{"n_layer": 8, "d_model": 128, "n_head": 2, "n_kv_head": 2, "head_dim": 64, "d_mlp": 448, "vocab_size": 1024, "activation": "tanh_gelu", "norm": "layernorm", "norm_place": "pre", "norm_eps": 1e-05, "positions": "learned", "qk_norm": false, "attn_scale": 0.125, "bias": "all", "tie_embeddings": false, "parallel_block": false, "init": "orth", "init_std_qkv": 0.0547, "init_std_o": 0.0, "init_std_up": 0.0547, "init_std_down": 0.0, "optimizer": "soap_variant", "lr": 0.00462, "lr_mult_o": 0.857, "beta1": 0.95, "beta2": 0.99, "lr_head": 0.00603, "grad_clip": 0.5, "warmup_steps": 200, "schedule": "wsd", "decay_fraction": 1.0, "decay_shape": "linear", "final_lr_fraction": 0.0, "batch_tokens": 32768, "seq_len": 256, "doc_mask": true, "train_tokens": 144500000, "steps": 4410, "dataset": "wikipedia_en"}
Each number is 200 + 20 x the weight over its row's rms, rounded and kept within 0 to 999. Layers, rows and columns count from 0. The size before them is the row's rms in percent of the matrix's.

# layer 5 MLP down (transposed), 448x128, rms 0.121, rows 287-341, columns 0-63
095,217,201,205,199,191,187,193,171,221,205,204,214,197,198,229,195,238,230,160,201,230,232,163,203,197,199,211,213,169,203,226,193,247,155,198,177,192,190,176,185,184,219,208,210,187,217,226,190,176,191,195,246,205,187,207,202,154,200,187,228,244,170,204,217
103,205,182,191,224,221,234,218,201,231,200,194,183,204,237,195,202,162,176,180,176,180,190,192,191,219,190,194,191,192,197,219,167,218,181,262,236,202,230,211,167,205,200,216,208,196,204,180,189,200,195,195,183,196,192,185,188,208,212,189,179,187,226,224,184
091,202,187,220,214,218,166,193,229,205,215,222,206,166,205,217,219,204,203,168,208,199,235,211,187,207,227,181,240,199,185,226,192,207,187,204,202,204,171,208,201,164,180,206,208,223,192,216,180,169,211,173,203,212,198,181,143,213,188,240,224,185,223,182,163
101,206,200,195,220,201,215,205,195,170,218,183,200,205,170,202,226,167,201,213,179,179,195,176,196,225,174,225,204,223,216,217,201,209,161,211,188,201,194,239,201,179,224,187,200,202,177,171,196,201,212,184,214,208,200,222,189,213,220,208,170,179,176,159,247
110,202,243,168,189,220,215,206,240,200,221,172,238,213,187,179,211,222,195,180,202,184,205,176,203,152,202,206,213,180,257,184,186,202,183,185,202,201,186,215,186,176,189,165,174,168,214,214,201,221,224,211,216,189,191,186,194,219,191,183,176,187,168,212,193
095,184,198,172,209,188,174,214,204,209,227,198,216,194,187,192,236,188,202,195,228,219,187,199,184,192,194,206,177,246,200,214,210,233,208,154,169,215,221,204,208,191,179,208,222,180,231,216,194,181,187,195,194,243,208,211,189,206,209,228,200,146,212,231,223
089,222,174,223,179,218,224,189,207,190,211,162,200,188,225,213,181,194,202,180,204,168,193,177,215,164,175,182,172,189,159,218,205,181,224,218,201,214,222,182,186,228,165,187,185,198,182,211,199,212,169,181,206,193,207,175,205,191,203,195,203,184,238,156,181
096,214,178,183,195,194,203,223,175,199,193,167,218,236,222,212,207,225,200,227,218,239,224,194,215,218,223,225,207,193,214,224,190,184,231,174,231,183,200,239,197,172,173,211,194,191,186,230,213,196,192,203,198,192,207,190,255,212,203,190,217,205,191,171,169
101,253,208,217,197,173,191,199,163,192,194,228,208,172,210,197,215,215,201,166,215,186,176,198,225,184,212,191,188,186,216,187,219,201,211,185,199,219,213,198,182,193,239,204,204,219,162,227,218,209,204,176,210,186,210,223,185,164,207,188,226,189,203,196,215
107,196,173,178,184,228,208,198,196,219,202,213,217,167,182,204,191,222,196,196,185,177,203,225,228,209,260,199,214,182,205,179,221,201,201,201,175,181,194,193,216,192,218,186,228,216,184,250,211,181,181,153,200,220,229,215,189,198,229,179,197,205,204,261,192
096,234,195,206,235,207,173,196,187,202,219,211,233,209,183,196,181,236,197,213,191,155,223,199,172,222,192,244,223,201,207,225,220,178,189,215,199,224,197,213,201,180,233,240,193,177,188,201,191,223,197,203,175,168,201,177,165,219,181,195,206,227,231,200,160
111,197,191,214,206,205,184,178,204,190,198,214,185,194,216,204,186,201,203,183,230,179,197,187,214,201,198,220,223,188,191,218,208,211,169,221,194,223,239,166,181,235,189,198,181,191,162,225,184,219,190,214,202,216,201,214,164,182,191,196,195,227,198,161,197
114,207,193,185,222,195,205,163,186,207,196,223,222,242,181,231,199,192,225,196,213,240,216,207,194,205,200,205,188,178,211,198,174,191,182,213,215,241,186,207,183,186,229,258,218,205,210,203,250,220,202,235,228,194,221,224,214,173,157,210,177,208,179,184,213
095,193,228,201,172,201,165,201,223,185,193,214,203,170,219,204,204,157,179,187,162,218,228,188,185,215,229,209,211,227,176,221,182,196,203,222,190,207,198,213,229,181,203,229,196,188,205,199,205,226,210,181,232,229,221,210,159,214,211,221,174,214,167,195,171
104,203,183,204,237,177,155,190,222,192,227,168,198,226,219,222,169,217,205,241,217,204,181,175,190,196,189,207,220,221,183,190,164,183,214,249,226,191,210,184,206,194,204,190,176,176,208,173,183,201,202,219,200,181,229,219,198,231,182,196,184,216,222,236,205
107,191,198,154,188,178,198,195,192,207,179,187,186,179,217,174,221,192,216,207,185,194,161,195,187,210,232,209,201,173,187,185,187,184,221,178,193,259,183,173,176,202,195,235,196,184,200,213,181,204,179,224,220,203,190,196,197,205,174,214,188,192,200,234,204
096,219,229,188,193,198,192,171,204,219,192,220,203,190,182,212,198,166,211,208,209,174,217,174,213,191,200,200,215,191,214,233,194,220,221,191,195,211,197,222,160,214,216,173,230,182,225,181,211,212,207,207,168,192,204,210,196,201,176,179,148,171,195,175,194
096,222,200,204,208,205,233,242,237,239,169,182,195,217,215,212,215,148,201,204,193,210,211,200,193,216,210,201,174,234,161,247,195,223,186,206,197,214,217,196,223,223,188,212,228,164,200,175,238,224,200,207,193,198,172,202,195,183,201,210,171,224,179,195,197
097,221,173,180,178,212,204,181,178,223,167,208,203,185,218,216,152,223,199,175,189,187,175,218,189,230,219,208,166,219,223,207,218,199,191,197,198,189,207,232,201,234,208,180,221,221,215,174,210,209,223,231,190,191,169,196,185,182,209,163,179,198,227,190,239
092,200,218,188,194,194,225,196,217,188,205,221,231,208,193,163,148,182,180,192,197,211,177,199,207,169,219,226,219,181,224,211,220,195,223,201,157,238,178,178,193,189,239,196,161,187,194,198,164,210,141,189,179,237,188,228,208,153,182,196,174,183,222,198,170
109,181,187,184,195,204,252,230,175,172,226,193,191,237,215,216,173,181,176,158,184,183,203,172,200,194,176,166,241,211,189,197,164,186,193,233,228,229,206,206,188,198,190,184,215,224,194,237,179,186,229,196,193,218,221,213,207,165,199,162,192,207,205,206,200
100,223,224,188,198,203,193,168,190,207,203,213,196,177,196,177,202,212,194,190,225,208,233,176,188,226,218,175,173,161,216,202,183,213,168,227,198,205,193,191,205,186,191,205,210,214,199,187,220,203,204,215,234,230,213,226,192,190,190,193,203,239,209,217,231
108,217,227,214,206,193,217,215,197,219,170,181,211,232,202,233,221,199,230,205,193,184,230,171,213,165,213,172,211,194,191,215,201,213,194,203,175,216,180,197,208,194,187,208,229,192,172,234,205,226,182,195,199,186,180,195,198,192,201,176,224,215,168,192,159
105,180,230,229,212,192,166,226,237,220,216,192,216,263,199,231,207,201,228,221,218,182,207,216,217,178,214,240,186,212,187,218,180,201,181,202,201,218,186,217,187,180,202,188,171,218,168,207,205,219,203,184,212,197,194,179,203,186,210,195,173,213,192,183,189
095,180,218,163,187,185,188,213,217,202,181,187,188,175,174,197,234,162,173,213,177,238,217,197,218,206,175,193,166,214,177,183,180,198,210,162,207,228,201,167,215,222,182,169,199,197,210,190,207,181,192,183,212,236,196,173,200,236,194,197,195,226,194,219,177
111,196,181,210,186,220,208,216,218,247,212,198,203,259,174,233,168,183,174,186,193,179,183,185,191,223,231,199,172,198,170,199,216,205,195,205,203,177,193,179,211,201,171,219,175,203,190,185,193,191,203,217,225,193,197,178,183,165,189,186,190,180,243,214,191
099,192,225,195,139,173,218,207,186,207,175,204,194,203,227,209,188,197,234,188,184,169,207,179,198,217,220,189,204,211,188,196,178,194,202,174,189,184,180,178,191,180,221,218,170,224,202,210,188,219,184,183,183,211,175,210,185,160,173,191,190,198,200,174,209
097,201,164,182,205,195,173,208,197,191,196,224,228,217,176,212,190,240,179,212,235,225,179,202,196,219,190,182,160,215,188,242,197,205,212,211,197,224,173,222,171,232,201,204,144,200,210,220,195,196,192,162,192,207,175,198,215,214,206,209,190,220,201,224,194
092,201,171,200,180,213,236,209,217,240,185,192,187,203,205,233,227,162,182,172,210,167,236,185,182,178,218,189,179,185,203,209,210,183,264,245,213,206,221,216,177,231,195,194,218,205,198,195,183,203,190,204,211,207,196,205,228,205,194,179,211,242,195,228,214
093,194,169,227,173,174,194,202,238,164,209,231,187,236,208,203,197,216,178,213,189,178,233,201,200,216,165,228,210,228,224,171,188,170,192,213,189,201,215,191,202,180,204,173,193,189,216,197,222,199,226,215,224,198,221,206,228,179,220,212,187,192,201,193,205
093,212,203,205,190,175,193,233,188,175,170,193,180,192,194,216,221,248,218,161,207,194,188,222,169,194,199,201,203,204,183,196,207,198,182,210,168,222,198,173,190,193,175,192,137,220,217,213,190,176,195,213,202,225,200,202,191,209,203,220,204,203,191,193,240
095,195,189,191,225,182,185,173,203,174,209,195,229,151,205,220,181,199,203,175,203,189,240,232,227,213,220,192,188,220,179,228,215,171,222,238,221,202,207,206,209,250,229,181,216,205,204,166,199,196,188,195,207,205,183,185,190,199,185,222,206,208,243,206,215
123,228,191,188,215,199,180,214,204,168,194,198,236,191,186,190,207,203,246,177,198,210,198,180,213,204,218,190,200,179,215,205,190,175,209,178,191,201,226,184,221,216,229,165,207,201,208,186,211,206,226,239,226,209,204,188,240,210,200,221,222,177,205,171,195
094,159,204,205,190,175,221,172,165,189,208,174,232,190,211,216,164,173,193,178,181,203,214,214,137,195,233,217,216,242,201,166,209,207,199,195,183,173,211,215,194,188,213,222,183,218,167,189,191,198,209,187,185,217,199,206,196,192,221,168,196,202,187,205,202
109,223,192,197,230,209,227,189,207,180,192,184,225,200,258,207,182,211,216,223,206,156,202,206,216,188,219,187,182,208,189,234,219,219,205,182,206,172,189,192,182,225,239,163,209,173,184,212,200,191,216,213,227,198,210,213,194,229,177,224,216,215,159,204,189
076,172,210,219,215,170,238,195,186,175,210,214,198,176,185,214,182,265,182,198,186,232,163,182,207,177,218,198,172,182,213,216,168,157,222,196,187,169,192,221,202,229,183,233,204,197,182,193,217,191,200,192,184,185,200,194,182,199,207,205,196,184,177,213,209
098,182,185,200,192,227,226,192,166,164,202,201,253,195,197,203,206,189,188,225,183,203,209,234,181,201,177,222,236,200,180,175,195,176,201,223,206,193,194,203,198,176,253,185,182,188,180,197,199,210,238,227,205,191,188,185,221,203,180,224,197,184,177,169,185
096,210,212,184,190,215,232,211,190,205,207,213,218,166,165,180,218,186,171,211,189,178,214,177,236,214,222,199,187,180,178,201,169,224,203,214,208,208,181,210,205,207,191,188,204,201,198,168,215,248,196,185,201,236,193,209,189,164,224,161,212,202,214,190,182
111,174,181,215,242,192,215,176,198,202,246,161,188,243,224,211,211,208,209,227,201,185,226,183,226,188,215,212,199,196,179,220,197,233,228,190,190,189,197,210,202,264,210,233,189,189,190,181,211,193,215,182,223,200,220,221,192,166,198,188,166,184,191,185,200
105,213,195,216,220,200,196,199,191,174,180,192,178,215,201,211,146,238,235,189,191,170,197,226,197,190,214,217,191,240,232,174,212,215,171,223,219,198,187,195,217,168,203,180,226,188,178,224,190,178,194,198,189,183,200,215,171,194,219,216,178,199,205,219,201
091,199,203,198,166,209,189,181,227,165,218,177,216,238,194,224,164,182,220,219,190,181,170,184,221,216,169,184,220,234,218,174,240,215,216,210,184,195,178,192,201,162,172,215,208,190,227,184,216,219,214,232,199,203,209,220,206,212,210,212,220,194,190,220,183
102,160,221,208,196,205,243,184,182,180,196,204,204,182,188,187,214,177,198,184,211,200,136,172,204,219,202,201,173,166,178,204,197,198,219,204,208,188,230,187,229,140,205,153,245,198,215,207,215,213,190,196,223,181,212,149,225,196,188,211,180,207,202,204,231
103,247,205,194,174,208,203,210,226,231,187,208,201,204,202,155,190,201,210,171,233,167,205,199,206,197,167,225,179,209,196,234,257,205,198,182,202,197,190,184,199,189,203,185,227,246,193,198,225,188,174,196,157,172,203,201,180,195,217,200,217,215,200,208,196
103,173,213,157,220,190,221,194,237,204,200,169,188,191,195,192,184,195,209,201,214,206,203,189,228,220,150,160,162,199,202,160,199,184,212,191,196,207,215,208,195,251,202,226,194,209,199,166,181,200,198,204,216,203,174,185,211,218,201,202,196,196,217,186,218
101,236,188,210,244,224,180,211,221,191,205,201,181,208,181,188,196,185,201,174,181,205,206,203,198,163,158,221,188,167,199,176,178,199,192,209,203,203,168,196,181,205,208,186,266,201,207,206,215,177,202,221,189,217,173,196,172,222,197,217,198,206,216,167,208
080,169,224,204,193,167,205,228,204,191,216,178,246,188,192,191,194,189,214,201,205,197,227,210,205,197,194,191,193,245,212,215,245,214,220,203,220,206,215,172,203,196,203,233,172,197,222,199,204,203,168,193,232,234,228,210,211,233,215,189,169,200,213,190,199
086,202,192,190,203,203,211,172,208,166,226,231,178,175,180,189,206,180,195,169,209,240,167,213,196,189,166,209,202,175,198,222,208,140,158,210,207,211,175,209,214,224,216,158,203,192,230,205,210,182,192,180,195,185,228,213,225,178,202,208,219,219,183,206,222
110,216,191,216,188,209,246,224,188,188,178,210,178,190,199,203,180,188,186,164,210,185,195,195,179,188,198,215,186,214,212,208,202,249,218,208,224,181,227,193,193,188,172,228,210,209,185,208,180,204,199,189,176,168,168,214,194,232,190,189,176,189,198,177,201
102,253,189,207,238,211,219,179,199,221,203,207,209,242,192,180,213,209,227,209,201,197,219,164,181,200,238,169,203,216,199,208,186,211,164,167,214,221,240,191,139,209,201,233,203,212,193,201,208,207,181,211,188,170,172,184,207,182,169,207,205,210,191,202,191
110,184,214,182,212,203,203,209,242,226,198,176,202,217,194,221,210,179,191,157,210,202,206,217,190,194,163,207,218,191,196,198,221,241,179,175,247,193,182,215,209,189,213,193,185,173,209,218,222,194,205,207,168,178,174,176,225,233,223,194,192,227,229,193,206
102,213,178,194,174,189,174,198,202,198,192,184,182,194,212,221,212,203,212,189,207,198,223,197,214,158,179,198,204,186,204,218,202,224,188,177,197,210,219,230,178,222,175,181,186,168,162,211,227,219,220,211,190,245,222,196,175,176,213,161,185,188,173,202,181
100,231,213,199,215,227,182,215,210,196,186,208,200,164,215,210,187,224,188,199,179,200,219,212,182,206,221,204,159,184,194,183,206,201,181,167,185,178,202,193,208,153,185,153,211,187,213,220,210,158,187,176,206,193,182,236,241,195,216,250,179,245,198,194,206
101,178,233,237,207,208,176,197,218,213,196,211,243,219,192,177,198,199,188,191,225,214,213,178,178,219,181,204,206,207,223,168,222,220,185,137,196,216,192,195,240,164,172,211,156,207,224,186,203,219,183,154,228,201,200,224,211,197,231,208,207,206,224,206,193
096,238,189,209,188,191,220,212,176,189,172,214,208,205,233,208,196,170,204,192,222,169,197,189,196,200,177,211,222,201,193,238,192,178,187,213,205,172,200,198,168,176,213,245,180,218,162,179,190,223,193,222,200,231,203,202,202,179,182,201,203,240,176,161,207
104,205,208,213,240,171,188,197,176,204,207,230,176,199,216,228,165,242,171,220,201,185,219,201,197,218,226,214,169,188,234,201,206,220,188,176,193,219,192,173,233,208,167,171,191,189,183,204,214,220,171,218,193,169,219,244,213,185,184,206,176,225,211,203,236
# layer 5 MLP up, 448x128, rms 0.126, rows 288-341, columns 0-63
109,229,231,192,230,181,167,192,211,178,230,220,213,190,178,227,201,195,164,209,222,210,192,212,246,215,207,187,204,221,174,202,237,161,192,162,223,203,196,198,188,196,178,202,198,197,208,161,185,185,234,183,205,214,210,204,194,187,189,189,212,227,221,181,205
093,175,198,241,218,208,190,174,242,183,208,213,193,224,210,167,197,224,179,198,225,223,188,224,199,197,191,164,169,199,188,167,199,198,180,216,211,193,195,193,164,200,240,196,201,195,199,214,182,217,171,205,199,226,198,196,192,210,202,210,222,199,221,197,184
100,216,229,161,184,212,197,168,207,214,193,232,190,237,182,200,195,201,189,201,200,171,210,226,263,189,191,184,202,178,181,206,223,201,199,213,216,175,206,195,229,173,194,202,229,201,183,169,212,201,202,212,188,185,213,181,209,236,214,196,189,219,227,158,172
102,170,245,190,233,191,202,182,195,191,190,185,214,208,201,196,225,228,239,206,169,192,216,216,227,185,208,220,200,204,165,173,194,204,188,219,188,195,186,203,193,192,182,213,219,203,225,187,214,214,205,213,218,180,165,226,204,212,259,182,205,226,197,169,204
103,178,207,227,196,210,191,196,196,174,206,221,194,178,179,175,181,216,193,224,202,200,198,224,247,212,193,199,197,193,211,178,217,178,226,202,211,208,200,190,199,183,213,217,179,187,187,203,231,198,221,187,226,184,204,220,182,156,181,143,177,237,254,197,188
087,217,176,189,199,191,213,190,234,149,207,196,192,199,208,195,209,213,206,180,241,202,225,224,222,263,215,210,180,232,183,187,194,199,190,210,193,185,200,201,221,197,211,239,185,187,210,209,230,200,195,183,231,233,207,211,206,178,201,208,217,213,174,186,202
097,235,195,161,189,202,216,217,212,218,216,207,197,218,207,214,221,228,164,175,211,233,208,194,190,187,189,204,196,178,198,165,208,201,196,204,177,205,195,179,194,212,209,192,244,218,229,217,204,195,202,209,189,206,180,200,208,187,191,193,186,224,163,264,201
101,147,185,166,218,191,203,228,210,198,175,233,214,178,214,210,192,211,183,189,186,230,205,211,210,213,220,209,202,202,199,181,180,196,175,168,162,198,194,203,195,163,199,198,228,179,220,192,183,242,235,211,202,221,254,189,196,222,216,231,212,199,216,206,225
107,182,185,169,170,176,205,236,200,216,175,196,203,193,152,219,215,202,201,218,198,219,194,191,196,253,204,164,220,239,201,222,184,205,205,214,163,185,205,168,163,210,226,212,217,220,178,222,190,172,147,238,188,223,194,222,218,208,186,209,228,208,193,190,177
093,188,203,226,200,212,232,220,211,204,218,195,203,192,192,183,191,185,177,218,226,201,207,210,192,195,148,200,201,210,180,181,191,211,181,225,177,219,192,173,240,216,199,211,203,184,211,205,219,182,187,230,162,174,209,265,187,181,226,177,209,201,188,203,200
104,199,192,208,215,215,179,166,193,138,186,221,209,203,198,195,217,220,161,182,220,183,179,236,214,174,203,196,179,196,183,216,220,205,218,192,205,228,184,193,209,224,183,204,176,173,207,198,218,180,219,225,194,227,235,190,208,193,177,238,218,183,205,158,201
105,182,193,207,179,188,223,177,210,192,168,191,208,172,185,227,221,211,231,190,206,225,219,215,206,190,226,236,224,223,183,188,202,180,160,205,195,234,181,207,188,207,222,179,186,177,211,187,223,194,225,254,221,209,216,163,174,201,210,212,201,207,132,184,193
097,211,170,170,200,172,219,219,172,183,190,191,152,190,183,200,188,183,187,212,208,205,221,204,193,215,192,198,221,236,199,209,163,171,199,201,176,194,218,168,133,186,212,183,182,209,201,204,215,214,203,179,184,199,223,183,226,261,238,235,223,182,174,190,215
095,197,200,212,196,209,213,190,191,218,192,223,203,214,188,168,220,239,182,226,230,215,206,204,193,204,196,175,200,206,205,189,238,225,181,159,174,224,174,176,209,176,225,215,185,218,193,194,214,203,235,231,165,201,222,189,223,191,201,204,225,174,187,187,196
108,155,222,211,182,196,200,164,236,216,192,209,185,198,181,185,193,215,222,135,193,223,180,207,197,203,206,191,195,214,197,186,188,174,194,221,223,224,186,195,205,205,197,200,190,208,200,233,195,193,193,204,181,229,184,216,193,241,216,202,163,186,205,191,164
091,180,202,219,186,201,181,198,196,202,209,201,188,154,170,198,214,196,183,211,196,221,223,197,184,189,175,230,175,202,175,196,235,208,204,200,200,201,169,210,162,256,214,198,235,171,210,232,205,207,204,244,185,213,225,197,203,205,191,156,174,171,198,200,193
090,180,190,197,220,203,189,236,199,180,198,222,190,192,185,189,215,183,164,200,216,193,224,207,202,238,174,222,216,194,222,139,219,199,214,187,173,157,167,206,182,231,204,256,211,198,192,218,176,195,208,210,211,218,182,188,185,216,184,210,199,200,214,193,213
100,214,212,211,207,220,211,220,202,219,204,199,195,175,203,191,199,220,219,205,248,223,188,180,164,224,216,172,205,180,160,172,181,269,182,210,183,202,211,241,206,228,195,215,178,196,201,169,199,215,171,190,189,224,183,195,214,205,216,185,240,215,225,170,209
097,188,235,215,208,196,182,231,196,182,203,223,175,207,191,141,204,173,177,206,205,196,218,207,215,211,227,185,182,174,232,218,216,177,190,203,207,249,203,192,199,205,182,190,210,166,219,233,175,191,203,207,195,206,170,190,177,204,210,211,179,213,201,207,210
109,201,227,220,227,197,177,215,183,216,198,190,194,189,181,177,211,243,186,174,200,201,197,200,167,203,225,177,181,189,199,208,201,222,184,197,225,238,198,238,191,211,205,194,168,179,218,198,187,185,224,173,202,213,202,196,180,168,208,182,203,226,197,216,227
095,206,216,194,235,209,169,177,187,180,199,192,221,214,240,226,202,199,185,182,156,204,208,186,216,180,206,187,184,218,186,195,209,223,210,214,232,186,176,229,214,188,194,213,208,213,172,194,169,214,234,182,200,149,224,215,185,177,225,218,227,220,249,192,228
099,234,236,208,184,232,213,196,191,199,182,201,182,219,183,224,204,229,195,209,215,198,191,173,228,195,199,194,231,211,197,197,191,219,206,238,195,191,233,235,207,217,198,180,189,229,200,188,185,208,170,193,179,183,188,217,207,207,232,124,189,209,205,174,217
103,209,184,210,204,200,209,212,177,186,178,247,202,217,203,208,215,206,210,217,222,223,193,190,182,213,177,148,224,229,192,174,221,183,221,194,217,195,241,186,218,226,205,185,216,217,180,206,219,163,244,153,195,204,229,230,202,196,223,191,237,188,209,186,178
094,167,180,192,202,206,190,210,215,202,210,186,190,191,244,185,218,201,184,159,190,199,175,208,190,179,174,170,214,229,182,185,223,215,153,206,155,178,183,230,203,211,199,194,180,195,192,178,200,196,181,225,184,201,174,186,197,208,214,207,181,193,173,175,203
110,201,191,207,229,196,199,182,198,197,192,213,220,160,225,171,183,238,218,186,212,191,161,208,230,230,214,188,229,214,249,178,214,158,208,190,196,170,203,196,211,186,215,195,202,181,183,195,232,169,192,236,188,197,210,214,173,243,197,209,236,235,184,221,194
100,205,223,213,185,215,166,195,172,201,210,222,155,196,164,201,231,195,157,195,182,188,160,213,195,183,192,199,184,202,180,196,194,210,182,230,209,171,212,217,178,212,205,212,167,205,197,217,166,215,181,213,162,198,204,195,202,169,205,233,202,179,210,206,205
099,213,193,183,197,206,223,193,180,253,176,217,175,195,222,213,228,206,198,202,185,195,216,200,202,172,181,227,182,179,198,168,207,176,168,226,213,204,200,193,195,220,193,203,187,197,187,173,201,180,190,238,174,172,187,157,212,216,204,168,197,200,221,186,174
089,142,212,217,214,150,206,190,205,192,229,234,163,195,230,223,221,191,222,199,186,210,185,217,219,193,175,198,220,213,201,195,206,196,179,202,201,220,160,227,188,209,182,206,200,205,174,235,223,224,228,200,166,216,189,207,187,194,223,215,190,193,231,192,170
097,207,214,167,203,190,172,191,186,161,220,164,188,193,200,219,197,219,197,195,221,194,189,187,203,197,199,202,223,255,175,200,159,202,155,187,192,198,187,215,191,175,202,193,184,183,215,213,222,191,204,209,197,174,166,176,242,158,204,224,238,202,190,200,204
096,210,186,163,209,164,206,214,198,189,190,185,177,176,203,176,187,212,169,216,185,182,208,184,176,218,170,192,207,201,217,189,196,153,197,221,167,179,181,203,177,233,215,213,209,233,197,225,204,184,214,211,210,217,211,225,177,240,208,173,237,218,220,201,202
088,211,218,211,184,204,194,183,196,175,179,210,190,208,172,182,200,213,192,175,189,221,223,226,209,204,199,192,166,203,168,184,220,223,179,193,155,194,238,187,191,191,201,178,207,217,227,197,203,192,181,204,229,200,177,186,196,183,160,183,201,153,196,214,195
114,183,207,189,230,170,217,239,208,202,178,216,230,200,214,203,234,196,212,229,213,215,217,233,191,214,164,204,228,222,195,177,188,177,189,209,216,217,185,228,166,210,185,213,184,213,163,192,214,197,214,197,223,222,202,180,180,191,195,178,200,209,229,221,216
108,188,173,201,193,197,184,149,190,210,241,204,183,227,156,205,200,189,207,183,184,199,190,230,192,191,177,175,204,218,213,180,181,182,197,183,224,185,191,214,224,214,173,193,174,247,197,170,203,176,207,209,218,173,206,205,180,212,196,196,214,198,225,195,193
091,216,205,227,192,207,162,234,209,199,210,212,192,218,183,211,228,225,177,210,197,190,198,230,170,220,165,188,233,190,175,209,211,190,236,189,201,236,251,234,207,224,176,209,176,194,194,194,204,194,188,175,190,165,210,175,195,231,206,227,226,186,232,191,235
079,207,206,201,196,193,160,158,186,191,177,170,190,217,200,167,198,182,178,177,192,173,187,216,215,220,200,199,209,200,173,180,237,199,156,182,207,228,191,172,191,233,193,152,194,203,206,180,156,190,201,188,203,191,200,185,184,206,170,193,168,212,181,208,183
109,219,195,185,194,213,218,180,215,241,159,192,192,170,189,212,194,176,194,194,177,223,173,191,203,208,203,232,214,203,214,197,227,202,186,207,195,213,175,188,200,239,178,206,175,193,240,189,222,212,217,211,198,205,209,223,190,168,248,191,183,174,207,169,209
099,184,208,186,219,216,194,184,246,189,185,198,200,182,180,180,166,211,192,189,184,210,167,215,189,227,175,166,192,225,209,165,192,197,220,194,173,235,233,199,207,210,207,196,139,245,234,181,199,234,195,189,188,209,216,202,217,195,217,230,215,203,202,220,196
099,204,204,181,216,200,193,187,180,218,157,194,213,199,232,183,194,227,197,195,184,228,209,186,191,238,245,214,247,184,206,184,200,175,197,226,197,209,200,151,213,179,192,220,163,216,199,235,222,190,209,206,219,216,170,176,172,197,206,163,197,201,177,181,217
098,216,194,190,231,195,229,217,232,220,202,199,214,177,191,194,165,198,151,185,219,215,182,193,218,243,174,190,199,245,189,213,207,192,191,197,207,153,172,157,184,201,182,171,200,181,180,210,224,195,182,219,174,187,184,191,179,195,199,192,201,193,217,143,218
098,212,229,212,196,196,199,197,162,174,195,214,234,162,163,195,216,194,177,198,188,220,186,236,192,184,186,222,186,189,185,180,183,203,166,166,191,199,200,213,219,229,225,202,239,210,204,185,239,171,173,214,211,194,194,186,175,201,182,237,157,208,185,200,182
097,218,207,222,188,255,194,216,222,190,178,187,203,190,194,188,177,207,147,215,215,201,196,190,182,194,211,197,194,168,220,182,216,215,216,195,173,190,199,222,210,240,210,219,206,212,201,203,223,187,203,236,182,202,214,210,218,215,180,194,178,207,168,195,222
104,235,180,196,171,216,206,185,183,161,195,219,242,194,197,199,193,213,199,193,180,220,180,206,199,191,200,189,232,201,213,189,195,175,174,172,200,188,198,240,226,250,196,180,167,176,199,164,190,180,174,195,197,255,200,215,219,214,197,202,206,218,183,193,188
111,218,202,206,206,203,210,192,164,200,203,210,193,204,181,222,209,205,193,185,161,216,167,187,215,220,199,215,195,191,199,190,235,191,175,194,199,169,201,190,212,209,191,170,188,200,185,226,227,195,209,187,229,178,199,236,185,198,177,204,250,197,200,177,212
099,204,195,191,191,181,187,217,213,181,206,203,221,199,176,214,201,186,212,195,190,188,188,180,210,212,200,211,217,202,210,208,198,243,203,212,212,205,231,188,184,224,240,240,198,211,215,216,198,200,201,173,201,186,228,216,224,183,209,175,215,191,198,197,237
087,204,178,214,194,170,201,213,210,205,185,206,216,236,181,225,206,172,218,185,229,211,166,182,208,204,201,219,171,209,230,191,182,213,215,201,177,214,197,194,196,182,177,179,151,239,217,219,188,185,192,196,194,216,168,205,211,229,176,194,177,203,221,190,190
103,215,209,193,184,178,203,171,183,212,183,191,201,204,160,183,244,204,185,206,200,214,205,196,165,222,177,171,205,179,178,238,207,185,187,176,248,191,217,202,233,207,199,176,191,214,173,191,176,210,188,210,203,201,198,198,189,202,224,208,239,175,162,201,213
110,190,233,179,185,193,209,187,210,209,228,212,240,167,234,209,209,201,185,204,190,213,174,219,232,182,182,172,161,209,222,193,223,192,150,210,212,222,228,218,215,201,189,219,157,198,197,206,204,213,246,212,190,188,185,188,218,194,209,198,225,193,200,200,190
096,212,203,154,225,171,183,189,193,174,188,179,190,177,203,209,220,187,211,218,213,218,165,174,200,199,185,205,196,215,207,199,161,172,206,179,211,179,176,162,213,171,207,186,184,222,223,172,202,192,217,191,216,217,171,196,191,208,182,184,201,221,205,212,190
104,173,192,186,189,190,184,193,157,213,188,196,227,193,195,233,203,183,191,208,164,215,189,195,229,205,222,176,238,187,204,202,181,190,212,184,228,200,223,235,184,180,208,213,188,227,174,211,207,176,190,209,161,226,221,190,186,208,229,164,185,180,194,215,206
093,203,186,197,183,221,226,181,201,241,195,196,212,185,202,174,195,196,217,216,209,222,192,187,166,178,185,180,168,218,208,193,218,158,219,184,169,191,212,202,217,182,196,221,227,185,197,196,202,188,200,190,201,152,148,196,183,184,229,189,197,150,174,182,194
101,226,212,170,214,178,187,203,169,208,202,193,222,193,200,195,233,190,199,204,166,211,193,194,210,238,198,214,218,187,226,206,228,208,180,209,208,221,210,214,180,215,208,208,203,186,225,184,161,188,183,205,210,205,190,193,211,198,199,200,196,210,219,219,170
103,193,221,204,180,211,177,191,216,211,186,212,185,241,200,174,196,226,178,188,225,206,207,205,178,191,207,180,236,191,182,203,223,170,177,179,209,204,167,204,190,206,205,209,211,150,210,189,217,223,223,223,181,161,210,186,230,174,213,215,225,177,211,205,185
087,202,183,184,199,246,179,226,180,171,198,170,198,200,193,188,232,225,229,185,199,188,203,228,213,192,220,185,205,246,193,192,206,164,164,199,209,220,184,217,218,175,223,230,211,199,252,187,190,191,218,193,154,223,211,226,214,222,205,209,185,250,215,198,184
093,209,200,177,205,203,224,195,165,184,163,201,188,221,197,217,201,183,214,195,229,205,195,239,226,212,175,188,194,179,222,175,204,174,231,205,196,188,164,220,186,237,179,169,192,229,179,157,215,197,176,203,193,214,202,217,158,226,230,194,189,206,212,208,218